Weights of a small transformer language model: biases.
Each number is 500 + 50 x the weight over its row's rms, rounded and kept within 0 to 999. Layers, rows and columns count from 0. Numbers have three digits each. The size before them is the row's rms in percent of the matrix's.

# layer 11 MLP down (transposed), 896x224, rms 0.0547, rows 491-505, columns 0-223
109:439590542443473494524493521592575561537498375489551520482497499485433543492514530542519525397491460446467527501486605578554524481630528462585550453500498520480499455494517479476552523568550606456478465507403499463341525514526526488535420518502527513417422445407524417628526483445432497530531418451546489544488514452476514546507501476467603533474479483470551479484536533436398534496496441456485436529512487502446474411541588508520492378491584489463518493648551546508476449574517550509464432540514459539485567469507591539481543507508480523410592463447463510566501401554548445501502421523600464426541509513527530475495589530495474502557429551506533528482530540437561464483478
116:387442405557471505522489451531439533605483467515570453519577446475485467418473485547567473416525553482530506441481486400487576448509432430589509524564443507458585406434537463505487519568561519488466491463424514491506462493442579525470565486430541529424492507517476512429519548435464525524547460480518503533562553504502598469587529502524455521432664523575482589510455578470509503536580458531473501560473560504474532526521519508501523567460564488503498449472509520557534503543431526551559495469470483562545492538558486540530467410558469552580409483512510494540567391573622520444491568497440502420455503513549544497523419540476513480385402501567501409526403514456486510613551
110:543518443455404477627603497453460492441492535516519531605489586508460456502436539441429534439454533505446527583588498444506508388519538525517476514486461461515510491506444487410456507423466454501482445551525561481560431645591475453513461463491488461497616467476477545442537466530467392498589414434514435492525441480535523505480448475534450450441483509455556581516493463539401506524542493505451425571545472471481485448525478507519521403548464556473468530516433535535454491555511553557423561546585463568597532449554490512473519419456560464569519482521493517556484580528456598481520505393502384478509497518522517533501493448428479501415408509479583521588577607528527533540523
099:370506541508533524432478460511491500467468463462448525568615519540503511555475460506529464461490465479555509435498501438529474440514570422482474508485486494575621476476480490567419519453557565529498546509412608558493455507588493469541493571402523455538507553593429337522497530538503484511448569441558530503568575464543527500445422484486521448513487475497535505437464553526472570535505429598544508499407426472523478537477558466552466521514447481578616542422616457363512472488450436445437443476463536583538495495577543516502533518525454477489392520514489423443551507481503398455483569547511538505616537568519495582540505552561606442531478554481528497503458515492473437472514
095:528546482548477554391508540546406502548449601578520486410610558515461535664512521447532457509475475601455598510507471536467531469602492401529504504562498495533572462598469420527524422490465517392557421446437518506469499516463431446482474517521581487494491483459510488443487557549544387568478449413523499425534519503502524521404471413508589556505557540475488524532484502501467472556430473523562505528562424515452500571558562548423517475494480476454544566534566462487613506520615462540516445483401537586494446499546480511559480445423475492474546480453545550486522518512546553519419539531497583475485453437510461575538442535464491595459496441439486495468429480532535509539426
099:536504437498518475548613577447506434513446489488468508560446517509434472534552526519577518497429492603536524535527454459448464512528514538473554437522469554507544535521559535420522469594372509529584557536561599491405554601552538498491514427529558573558473507526433438560353455519493473528467502515593463413454511383514543456469572413468435470564523459445523412509516497499414554532491491506557545551548522525488479462380494566460496458495501516498602479420530563569502518428506555503481548455445546534488409516593509503503519437543564450471507383493461419464392487485566556434504480493436396523481540469455528528465404497537583483486516461482471532496520552534530575498507
110:548518505476459485434459560429504521518560500456459550482525541516510494570509436418520492451445510462512452429496470561445429496535430452525499515479534618539529505480535482491463541408505553461446544541567601538475435507445556529501543463516511492558419538503486520576494446530583519487402460435543597458468466518482493520572476529462540439479634548534503489520511405533467478492418461482563523492445445536537518420424614512544446571467521514497507511514541467452552490504561449463582496489472455549517452516390571598441473441480535544509551566575454428493383438526471482458513515392483537453515502506521481453505481568517494429410408524467507414676617555496514409545595
093:537570566537585473541538479507440492503451499502533526634513442545495557519577433520327470425450483514409555430581505496503486484495565496452508526525442484517480455510464546557592429518476536472519466536535572481509473501542495504438455430528504610525461514630529554531452495511486582501604455454525479448498503537545499511489485381445517423437481538486529478521554443404512519441552567476464454494557499562515528482463507486523522504470408523478590440501581490511474520538499525529495478530501400510520545554487424459482498472431499542507424415591473458434558440499573551557508401445577470485358435494591523472601491493465530460437463543498366548502561533525568576532452
107:475439480564581454454595480503510468493453423515464493464451419485438501560494456558500414449469585416574443456482441525419475537436578501504524513470453488593498578480564486486556563540518453528556486488529523469491558386476454539483543417496474507497522444515493468572547431529478472510511545543562522460491575514550466436405534489498510512449450461490540512532552456478545548553567550521537459537512606476451436511507484500450442509593579486574399515533501488520444466461481435528478556450557460577538481482571405470403511534495454516453419528511479432445565314489498492490425533503535520569528473426482433387563555530434410484521461534489538432499491391514620528490604
105:507619495495553500560461464362484494491526485513507413428514489382567445449532433498466466499498465581458464537510490482567583523490458499488516559464455521415465502415503439555417492517539543409547476442546382461489533473499447595501480585560468477492571483455564536489542475451462509532460438447439456483504487464455377535390524559468505546549584523522428530452519500476424439520485507554493456500595511533472469455501543556454526578505513558581426485530511565488497582471542507442583471418502475487479531505478508536501524491458534494452479489506408587619488395569572472493493458436509609518553567555455622463462566476472574578541499487427470587472503508539520499521614
115:570480478535381522553504452456401524560419532551501531503475477547539535527453544495459446476535624451470441493540502459394511524459387516491451545514479491504584490539546490431504456478556530533465502525607431517536511516550517386518430560450594511552538415595504510463479426493432516422461491487493467547447459432581535571528496444443453464476603523566451511526502549559500446529486562465568488482491441452511520491538511537473578419502566438480533508487529579505495587510385616544555550552496552486508494473471406503480475502475414481460525478555535503552428556456591617480467404521519407479395529504605478523572461445467509499475416582471489439444510491575472467494537
088:455499449518478483585490514603563590491513572440539474615448501433555545499553498507511462464502463504498596525484470521556512457496568519458517477374463550538463497479524487468610519519512499525453590510570554535511483519461461418485599494486559574449537355475388486538583416318503507569416504513474540434466539540537594547479483499443502468487464448523526479555492367481480472481522449501528506512561451595443487602431418430558486388460476404481535592492513447500476491515526559463511585486546472504577597552498470508492534530536428525431468425529501535421518454486524514532550503530578492533412508548575466514495493565497497494545522497503419527498489534517523469411483
087:436457507487561441479426500426536485504515464475518488658566451366493533478483506591521539555476420538507511478453514472450531466484511474575480556546501467485452487586400464511423556372549474472602495495562316524531469434538540551476539533459539563461604486550539511507548469521404547554507456554461477533522488514446599533433496476552520483466461550576514420500511573551524545431496444501517454544549522531526483524484506472505539503394556446572508435469396492498567468496376459566496402476454496444497531468531477519550556505518462454462549545492546573505493292494405436534528527526497487502494486518487493505475434546491405487528461438538498512501474525525491512444540
106:470508538536497438545482539554574531387560514490509476508527407507465523535459477438530517493461521457533486479529477494508477561510417485447484461537426487470544523536597573493473490471492548549537512492482729424506536498463499474524592464516498493475546370570559359456454451515467484379449584513451520393481588517481571520522511529501435426549535511510505525472573472573450476490468516583466573574530483500559435440477526528536537567524540463532471463475504531535511529498479492434554494396506463560526509468548501503472488524531469376471443536449472490575476494472555504458510552504464601561543500631446539358516527500565488483463576513546602417543435442504465451431508
086:471430418483547466474501482453455455532435619537478467546555505542426555532489431533556382500556528545436465530429503510525453482543530500502477500532509407534416449486550448535462441459510554450471540426440523463485528475508446483476547513458485409476592440518483487568515510567480523514486474544406481559540478507481365506529527526446560521468478566514508468518479516449486574431605551439471556549514442527430525589501558452498546483471490567529509600418545446404472467533630538443564538635485456556537597579488465555495480470457536485516449411424543488502494464467459472372445516489513509512553477489491430510555521421367488496560443514599603477461542423462494458525546
# layer 11 MLP up, 896x224, rms 0.109, rows 492-505, columns 0-223
112:543613541472480462450508537475365563527493521495472508454444423476525503374503494474523522517554530573514467516420443483533524502615443453500497547429510548500488452516483512557505538462550368492492621572535558548478555380496482456643605536479503529517499504514536548518552563417468542610570572541490475562551485494388448503557473461529470531508492547575462503487556522479420508530455494484456495484455578504468452557442502542564611433499375514450576527500446488452536481595590535520549411465526538492469496478494458483468443487548545525448406539482496447532507520459557507470493557412462452431491585565453484542411429534499532528514478505475538447501470490521387490416512
100:411504486492496537451529553492438492616532603483483507547499504453541516467497398493511518459579579492547582559440440463509498534584481534572474565548453641361523494448488407469487512533405496519442507486467529481544474518511515473613563507546468474578493497421388485527524531527446455492528476584410483467492490467500499583513531491510458511470513545592440512544470539510450439535482520551434390523459571458528445489565529436514500462459463586580585442545533479639556555456586510369474517479565495504413508475478475518461451411642547455524513555425488497474541579568475482527479573517500507498496492452492421490536522607523457525450510539518535482482531500516527469580564
107:583511447485557441436554547499542547534527519589445574424545498519563450503513552544496566579535565549489495482478484420484528415475534573507408434428579517460421526494458493493444493533391444513458458433456515539511520495636503398524470382502536501424521520595549479420500465571501481509565451480467606507547440528547475467502601515464459431493413471481488522537596442570530543487454449490510488442534620461404545427581488472390463523447578419509398558488496446458539566466470451497570509493463514444552540459483538575530432529473497444503570495587534456556459450417510495462534464499515521485550543428460543529497433470489391491466518410521484455500479488487493576510478
094:484447471480405421523479491468500461481463538475525485484587548557513549595490471536516524458551441533430581406476487486511541598486464518579398457416426552454399512495395518403462511448514498560483610563495528486494452485592473445469573549595549462491537491450544438414573495459435448468501520491510566522509524524523458619469501422588464422466431493461565476525500441569469523501501523544491540473509459554500535454497459475528536531497539516513378457497374431429467562530427495495620518535474493538604523558488511547431436592391479541433483593451501492417490474593515492533424502529490467432563529419562464503534473556507493529544514461501510450560535498564517410495497
098:452477519566449528480564508504565534434504444560468583411456526535602609470519405441521527443511426557489518503533512448485545462439510506551535518478475569518478532446447508544512534531504499483447511566479543568559529503541580599497542614503505447517524554436511507561594485543497460483540513483499540596453469488540417503453438516582542531537508614488420520476531548510494430473608496470462406469489523536521494499567534441485525480474505587471461491512435464555526445521489371445576529493432409519459492489542466503448443569617448449558565521435493527551486500587499497599500402511613528519449471552536466498494584420342523555525453427424494448415479468502536546449463
100:530527455527479512531453495517521486556390534501510461519581532613459473481490494566480510480534463500566538452532482412556469549437509454462574533433523480533581476503527494478565480431519539519513505475583481535358384424511468523423487463499494431537528560410582518467535404353420468457513432612558573558482546444492493579559463479529483472452564540487473435445489490472480568450451535482556451457574493497458474468484525544510440535523609509545436553516439468494455547513591589516454477598549450540511511406581458478522465459614456450473492564579487463516455458388440522487515456557495600491464496441458573479501483514579561593445549493494551460565551523492552565522520
104:467500478509502523518487469478522476499449450486492487531538454447438502523476515547533519494558482420499540448552510537505477569494471467508502470500577496512430474494530501468514464553477474502457474484456601528505513493609498504625437471421546498530512502545415475554579518459418469436517432455488514537474394387537516551553526522503567484416567563532408477514553445551633565480563569507443524425444520502390441574521549544566346529571508423585466524544489499455543526461440519487558576515464385502514509433551495537478438497466469467536613535464690455534510480461533404481499483479491474492509504492527550466549477447546585596483561510514542576521593435601460576533464
109:502567621418512593543534537494387490557491528542502515515438380541487425547467417641435553458508506550440453495442530546497501517535575504546515496467513497467468420443531379525494433465468489514495403482561540503568483480429523440465500405415546483501395496568513500516547451459578509424471558541511568474408530529456558484476470524555560543522536451498413529568509529465558599534477519524610505515438559494470487495501412589489491460475461519481525548565484419508548488484482443486484511453470609582560582466522581488485574443568547570483439477493405448471460461620527515429478460571467489541528500517578434546485465485563440485525422528491529506545503484517518607500499
097:553560508477489464514461504494508453454441549468511403542488602506483480479421539548591527494481508565522542523564423563458509498510486485463544478493532501492505481501509570524446590502548535507449593419557518555502542469399590485562546406413482556433608505548546483504494505496443435474526464536490528449412514513415587496531496364514545523508544499468490614583505477577382477437462480522497509508476561364467457436497441485551509499479475494548495583443498480436396543511512528529516483525482489466468458381486458499493558506542458480484569537582476539558560554531440608492557481505473525533472474576565567486574415459435400550506414553487430503545543537425414602586524
104:582564536541469439477506529488550581542521405588514419487502516536439581551483526521387573419518547557427506562488533518444367520510465474506487446524472400524537463488436504519550495596409504470507518499453534460483534476540419483504446464494573580547465473379567547462529498449502444579531571386533522487437522488486545542472460433501481468567485542573584542600553556533501566631499557449518422607455601503539414403544492483472416522481510604460494484547451528441448544487352533494548471470492464484435565488519451457503529454483506496489552475512511460505514482525459444444461489635403476492496528469518515568444437487514500531481526459463490500553464531454476542456471
096:517454525515498514624421510461467557508470492529401447438498489603597533556433534539498484481425405500548495483487456499534463463568451503596514498545490465459407438504505498547431498539582515467569495478486453449369521549490480462508492532507447509475443648525489465506506536505456516452437552527577507500497555495526462491491458597499491499390500489452438459585457537497532581468449555533380482531514532536539506399536491541533628519502464460579525561512497544512528510570513529464515431570473544505504427505568514488480507508423535357551507544578538455556422584555490509409549552494447450480481458448585570503440523457496550566547452492577436403437535498591476466545600
102:494562488547429447500546504448498503508491495553523494528485549546560460449544581439516531484473503513407485504518616459406440490388454595502576442517454448546433451475501527471504444489432507512452434463534462477448461524486497451441571512577492444511518549494474439501452443479490393401533404475470536480596578542521471509556471447581508531554541400451504605564490431435529383551470443510528529436425427547395402502468443440398490535531446552496482567598546485582456531504466449546623540556502402470533433490512516517467425483482457511436513498515449379478523452501522462519524467517516525525561490408549606581583511446510540522492460542497450474516489537543439461483503
109:508505494440509468431545413471441542452404542486522499507508498652593530501494408469454546563524603584586518450548449528495483461525436584441479434576544523567482501443542611456436474470581586469471479494610477519435472537500461470431554532578480505488558475508507479475514478510528558514461585425577460483499490579544591529541574388448537502516521419498478488450521530490511569480531470447506442529578411489460510514500510518433512499473466451494454423527522491404510529479574579489525408481461439498578519486433544416533500547551552320478513508510442435547448474538539472477464521429452524573493465516465516521555563525548442516534488606501545479435598517533437578495488
093:550551573475415515512511496482560431501425432528464434503469451552584587497461495503425615496414509501538535432508484557471545442455567510525451490518499498549495542514526538474434437514528494511495440536508448427512413437593516490513558463477523496512384453455499479513545552448503557581482483528423615532439497510510553553549446468472417437552585400452450531579572506502408444556484436492481427456582539476486503490517495483534426525452543555534476470493549491485430526484532419542467495453520560414516421408508438545502556539582451545516497519522476425507465520439541439600461397536542461449439467492516589536575446477574427526441589440550481617484488388558509475571453